From a checkpoint of a small transformer trained on Wikipedia.
Size: 21 layers, 103M parameters.
Architecture: RMSNorm before each block, learned positions, biases, tied embeddings.
Training: 816M tokens, 3114 steps.
Each number is 50 + 15 x the weight over its row's rms, rounded and kept within 0 to 99. Layers, rows and columns count from 0. The size before them is the row's rms in percent of the matrix's.

# layer 3 MLP up, 2304x576, rms 0.0613, rows 1846-1862, columns 288-383
097:35 31 47 61 53 35 24 76 66 55 55 48 72 34 35 51 63 43 50 28 45 42 35 63 46 64 38 28 34 64 56 71 34 47 40 58 56 57 42 36 30 47 49 52 67 44 41 50 62 53 84 49 44 39 73 63 52 36 63 71 50 68 70 52 41 72 62 34 76 44 57 40 48 27 37 59 50 59 20 31 24 44 44 28 30 45 04 41 56 31 79 61 55 44 35 64
122:58 55 41 70 49 66 52 36 73 49 38 58 56 51 58 73 25 72 65 58 50 54 61 62 30 38 65 62 45 45 80 79 42 44 36 63 47 22 20 46 81 45 66 36 49 62 61 27 62 28 62 58 44 46 51 48 44 64 64 63 99 50 46 42 54 48 68 59 62 39 50 58 68 26 67 49 45 52 56 40 51 56 71 48 59 42 46 59 40 82 31 81 74 45 34 36
081:30 52 22 41 50 43 51 58 68 58 54 57 36 52 13 60 52 26 52 61 40 53 66 70 49 61 47 66 50 49 64 47 41 27 64 64 33 51 34 67 32 41 38 37 43 44 55 66 71 63 62 53 30 63 31 56 70 42 57 63 63 67 64 40 41 54 74 60 52 55 37 21 37 42 30 99 44 51 51 44 59 67 42 45 41 57 52 20 61 25 67 35 73 23 59 59
110:17 58 56 75 51 30 25 47 82 62 62 46 45 31 32 55 31 73 32 58 69 48 48 24 26 47 45 61 51 56 49 68 54 49 56 48 39 61 53 46 43 52 59 49 33 70 41 53 56 40 29 48 51 28 56 43 57 46 52 41 65 55 40 68 67 48 46 37 54 75 66 44 65 61 68 50 31 63 52 51 37 47 57 34 70 78 53 52 39 47 50 51 40 50 63 42
074:79 36 69 50 42 67 59 51 63 48 78 55 85 63 30 67 42 66 61 35 48 61 60 83 41 62 39 54 32 48 49 50 53 47 53 55 75 56 55 82 17 29 51 53 63 70 74 49 59 48 60 33 51 44 64 46 77 36 65 37 64 44 69 48 43 56 62 36 45 66 18 61 58 47 70 34 78 66 64 69 40 43 28 60 50 55 77 59 56 62 51 54 49 59 41 32
113:51 63 63 44 62 81 56 64 61 35 55 64 60 56 44 37 53 35 52 43 25 59 57 76 62 36 53 33 38 42 57 62 60 34 68 75 46 31 48 60 54 49 43 38 48 49 34 46 55 64 49 22 68 47 34 52 44 68 71 59 80 54 63 37 33 44 51 34 63 44 39 31 58 74 66 58 49 51 42 40 66 58 56 33 66 62 25 33 27 46 46 43 22 39 43 18
082:23 53 47 35 58 27 60 56 35 74 61 37 64 29 71 51 45 79 45 34 56 52 41 77 52 40 64 42 47 26 48 61 49 73 54 31 36 41 33 40 25 09 20 48 49 51 43 25 75 57 44 75 57 58 99 41 39 34 77 36 64 45 28 69 44 22 51 29 48 58 54 55 65 47 53 24 50 61 64 49 52 74 73 81 58 29 56 84 55 42 61 61 53 49 65 69
100:60 54 45 48 61 44 33 17 27 63 70 56 55 38 38 69 52 72 45 52 44 50 72 69 58 58 60 26 61 68 49 48 46 66 67 45 44 39 31 33 57 34 86 38 35 76 61 36 46 64 69 87 33 56 23 49 49 36 62 54 35 42 47 55 56 34 50 83 54 55 44 69 83 26 37 69 52 19 17 20 46 82 48 55 52 86 58 60 46 61 52 38 58 48 39 32
097:62 53 70 62 12 29 61 58 34 55 40 17 61 34 43 52 51 38 56 37 43 78 14 57 57 54 79 64 63 47 63 32 21 34 46 52 42 60 44 51 36 51 20 38 47 71 60 69 69 50 65 43 33 38 47 63 33 58 55 82 60 46 32 42 66 69 58 52 56 56 55 58 67 68 44 61 58 53 59 31 32 70 58 34 60 55 44 47 43 52 37 37 57 48 43 03
109:59 41 58 28 42 52 71 59 37 33 49 26 57 82 25 69 45 65 60 66 72 63 31 50 39 52 27 53 39 35 75 66 34 60 54 46 54 42 36 73 54 48 34 27 65 46 37 34 67 53 43 38 50 47 58 50 26 59 72 65 54 42 46 88 47 48 37 57 08 34 37 79 38 66 48 60 57 47 47 38 35 48 59 15 57 41 34 73 35 43 55 67 51 68 30 29
133:44 49 52 68 47 19 50 41 46 50 60 38 49 39 45 62 55 40 34 60 32 57 36 30 56 34 51 41 58 54 40 66 49 60 78 49 64 38 65 62 25 41 35 55 52 70 41 17 60 64 81 35 66 60 31 40 57 68 57 50 56 50 54 39 58 47 59 70 65 44 45 52 50 32 59 50 58 20 51 27 20 63 42 18 19 36 53 59 34 42 49 36 43 79 36 50
065:82 72 43 50 45 53 60 50 47 26 71 42 72 39 47 55 26 49 59 44 76 63 51 60 41 53 51 60 49 59 68 83 41 55 52 68 49 35 56 34 38 38 52 36 11 68 23 47 26 64 45 54 46 37 49 73 54 62 50 72 57 50 81 31 58 59 54 49 39 63 49 65 48 52 26 55 62 33 61 56 54 68 44 65 42 75 38 47 51 76 62 40 61 48 36 62
093:56 36 59 32 44 60 55 17 51 42 65 51 23 73 57 54 21 71 34 67 69 55 68 33 37 53 47 61 48 65 37 50 65 20 64 62 72 54 67 53 74 32 28 53 49 54 29 15 88 39 57 44 47 32 55 51 58 33 93 47 54 37 68 60 48 53 30 34 54 51 44 28 46 38 44 53 44 32 82 51 43 47 39 58 71 54 78 58 22 66 55 66 42 28 44 38
076:51 41 49 54 25 35 49 25 09 64 45 59 43 63 47 57 42 50 62 58 25 39 45 62 45 51 55 74 56 41 51 32 46 56 31 49 33 48 30 67 74 36 45 37 48 72 43 51 63 53 37 76 48 38 43 61 69 43 45 54 58 43 76 63 49 55 57 64 53 62 40 59 71 54 45 72 48 55 76 26 52 34 49 36 37 55 78 30 78 25 59 45 60 54 72 54
104:63 48 46 69 46 44 35 73 52 37 42 61 42 67 38 60 77 29 77 44 40 46 39 67 41 54 56 61 47 40 70 28 40 51 36 47 58 63 71 46 54 34 59 47 61 46 63 67 35 37 29 28 58 38 40 71 41 58 47 39 12 38 56 77 36 50 39 63 46 51 82 60 43 36 69 77 62 51 46 46 66 33 58 47 70 57 54 41 61 37 27 64 79 57 69 65
108:72 69 28 51 34 54 36 60 47 36 21 50 68 28 24 51 36 66 75 45 23 43 52 41 50 61 80 33 68 67 63 51 78 63 51 60 38 41 54 42 48 69 67 60 61 46 58 35 51 59 47 77 40 65 70 66 63 71 68 72 50 38 55 58 77 25 69 66 75 23 67 38 61 55 53 54 54 19 51 42 57 47 70 46 45 47 43 53 44 27 47 31 63 62 54 33
089:61 29 67 50 43 38 34 36 59 27 42 46 51 72 59 39 45 58 62 38 69 34 53 26 52 44 63 40 68 39 98 02 80 33 29 35 63 39 51 56 57 48 74 50 53 39 34 52 44 56 41 54 34 67 49 60 60 55 67 54 43 54 54 38 54 79 39 26 20 50 27 75 63 51 77 64 68 46 73 47 64 45 58 55 52 36 63 48 65 27 44 52 52 23 47 45
# layer 3 MLP down (transposed), 2304x576, rms 0.0567, rows 1846-1862, columns 288-383
098:30 91 37 40 54 62 34 49 61 63 30 41 69 49 48 26 42 53 63 37 45 49 40 73 32 41 60 61 55 57 73 62 67 18 52 44 54 77 62 38 44 46 45 48 75 30 38 39 51 44 58 42 53 38 48 61 50 64 77 32 57 45 44 38 59 57 34 43 49 66 30 66 36 56 52 35 47 44 80 33 52 39 46 55 46 49 55 57 25 32 62 46 41 52 38 43
129:67 36 72 51 27 53 62 56 62 47 56 37 31 68 53 65 50 52 62 41 52 75 37 62 51 44 77 48 74 49 79 36 67 68 53 21 51 56 54 72 60 57 61 27 57 37 33 74 53 67 26 49 63 58 26 63 44 40 39 42 66 53 42 26 39 73 69 54 39 22 33 50 50 43 64 48 75 49 51 50 59 74 41 17 48 45 22 54 48 37 64 80 59 44 52 51
084:42 41 48 54 63 28 54 39 53 77 52 77 47 56 09 32 64 50 41 45 46 40 51 40 67 42 46 70 45 47 33 47 71 40 79 33 72 73 80 44 69 38 68 60 33 41 60 21 47 65 30 59 46 43 73 65 39 40 53 40 24 58 36 25 71 31 60 32 58 34 55 88 48 63 54 70 63 50 34 49 25 23 40 61 70 35 46 66 25 62 38 30 39 51 25 13
101:85 77 43 43 48 62 60 70 50 80 40 26 54 80 56 30 47 39 51 68 30 43 47 46 46 51 47 23 47 75 54 24 72 42 41 60 45 59 56 46 83 62 33 59 65 43 45 56 57 53 56 45 66 65 54 36 33 24 39 61 45 44 21 25 81 72 46 55 50 56 28 58 39 41 30 47 62 60 38 40 41 71 63 57 52 19 40 42 59 56 57 26 53 23 52 51
072:71 61 33 45 56 50 49 49 56 55 32 60 63 55 70 52 41 45 58 55 55 58 43 44 49 54 55 63 51 40 45 66 38 50 68 17 32 51 79 32 87 52 22 38 29 44 42 35 55 52 38 51 55 47 62 47 37 48 59 62 36 12 53 65 57 67 64 36 46 32 49 62 41 61 57 70 36 59 60 55 75 50 40 31 75 50 66 66 61 40 49 33 47 41 77 56
113:37 54 53 55 55 34 37 67 54 68 43 51 78 20 51 19 67 32 55 51 68 51 59 44 16 68 31 62 66 41 53 69 75 53 74 57 23 26 40 81 89 49 63 32 49 50 35 49 36 45 45 40 32 65 49 50 50 69 74 31 51 35 48 50 39 53 53 32 19 44 40 27 67 65 19 39 71 63 38 53 73 48 86 52 38 55 53 44 51 41 53 35 64 65 71 76
079:63 06 59 76 43 50 44 36 53 59 51 38 21 68 36 59 59 60 69 69 41 70 50 58 37 51 32 44 61 61 67 54 56 49 54 37 35 61 68 51 55 58 47 66 36 47 28 76 53 80 81 32 36 62 76 89 41 64 47 57 45 55 30 33 37 56 51 65 50 46 61 29 33 74 70 28 72 51 18 13 77 53 82 25 66 64 58 71 61 49 51 54 49 45 56 54
104:72 50 39 27 22 57 56 53 77 69 45 50 64 45 58 26 72 41 58 51 77 62 24 42 17 87 43 63 68 25 44 50 25 49 44 68 11 42 32 51 51 55 34 60 70 41 44 45 18 30 44 41 27 39 55 27 78 47 27 61 59 44 18 42 34 50 55 46 37 23 47 40 38 48 68 33 55 37 32 54 64 34 67 52 52 68 48 49 63 34 52 60 55 46 55 63
107:63 30 61 68 22 60 47 59 52 26 59 55 39 31 48 34 81 42 53 33 71 74 51 52 61 71 55 50 53 78 41 40 34 33 26 60 57 47 54 50 89 50 59 56 54 36 49 31 54 83 20 49 78 76 61 26 54 44 62 32 83 42 53 57 28 57 48 45 48 56 91 72 40 42 40 56 47 57 47 62 83 41 45 46 55 35 46 27 35 74 42 57 16 48 25 74
098:29 76 58 37 52 69 56 74 40 46 52 47 31 43 49 48 30 46 50 43 54 76 60 36 42 84 55 21 48 64 56 62 51 39 75 68 49 43 10 66 30 56 46 37 47 54 67 63 47 72 28 64 62 33 45 68 74 66 34 56 26 61 71 55 40 57 37 54 90 51 69 12 32 51 60 58 48 37 47 49 62 27 49 63 22 54 48 53 53 62 50 17 39 34 47 46
114:50 62 58 66 52 37 70 39 61 49 58 43 40 54 60 21 82 48 43 53 53 24 24 68 63 74 61 37 50 56 65 51 59 70 46 62 58 47 25 51 53 59 51 35 47 67 39 56 26 69 65 49 34 44 62 56 53 74 70 56 50 41 64 48 86 50 43 56 39 55 35 60 54 50 39 45 54 60 27 14 51 75 52 47 42 44 38 22 49 33 66 79 53 06 58 46
059:49 42 84 69 55 30 64 52 58 79 36 67 68 63 18 83 39 48 62 47 56 63 52 28 49 40 41 61 40 51 27 50 52 36 65 42 53 45 48 45 39 24 70 49 58 10 49 65 60 43 56 37 38 58 82 20 14 32 68 56 38 49 75 61 68 43 51 51 60 36 43 69 52 53 64 46 50 39 43 39 56 68 65 46 42 62 57 44 48 50 42 53 35 46 30 38
096:54 61 22 41 62 57 74 66 45 22 36 56 44 51 44 38 59 80 31 61 35 25 61 50 36 54 28 48 39 39 33 43 52 58 36 44 22 47 36 61 41 84 38 59 37 54 71 58 67 38 35 29 65 37 32 54 11 47 60 48 25 46 02 44 22 54 54 71 86 60 76 61 49 68 40 45 62 34 52 57 48 31 57 21 30 21 34 47 45 46 20 56 45 41 37 55
078:49 45 50 47 52 44 63 71 53 40 58 24 64 56 65 66 67 59 17 39 54 48 29 27 45 25 63 65 38 47 59 38 70 41 62 45 53 67 51 63 67 42 60 64 49 57 62 36 24 42 75 79 57 63 40 50 45 34 66 53 29 65 80 43 34 35 48 64 89 36 50 49 49 52 09 39 52 27 65 52 83 56 59 30 57 48 55 50 62 52 36 58 37 56 49 48
107:48 49 46 55 35 55 47 30 80 26 67 51 61 47 67 46 58 44 27 53 29 43 26 17 36 55 40 46 53 71 82 63 46 42 27 50 66 59 25 57 50 51 33 64 36 52 43 61 49 37 54 51 09 61 39 42 51 60 68 64 48 30 67 45 51 59 40 66 70 76 58 44 86 69 38 43 56 53 63 46 47 45 47 69 62 66 44 64 38 68 55 34 79 48 43 42
112:45 53 42 59 42 35 52 40 41 56 52 45 35 44 45 46 60 30 49 20 24 35 47 53 59 34 72 65 46 36 31 47 74 29 39 55 68 63 33 59 66 64 58 57 47 65 58 67 81 33 22 47 63 47 47 27 38 29 46 27 32 28 48 20 39 34 51 72 62 20 51 39 50 53 75 20 58 41 46 44 72 28 65 63 47 25 37 33 68 51 62 59 38 46 24 34
088:67 43 49 49 49 35 42 50 42 75 46 65 52 42 62 53 56 59 37 55 42 59 60 69 53 45 51 79 73 25 26 42 31 59 63 55 41 33 55 42 68 52 65 52 21 39 62 50 28 34 54 66 69 32 48 34 36 37 39 58 39 57 62 46 36 44 47 66 33 37 51 76 29 34 51 49 42 53 81 58 41 53 48 47 44 67 13 22 36 60 69 26 43 48 72 58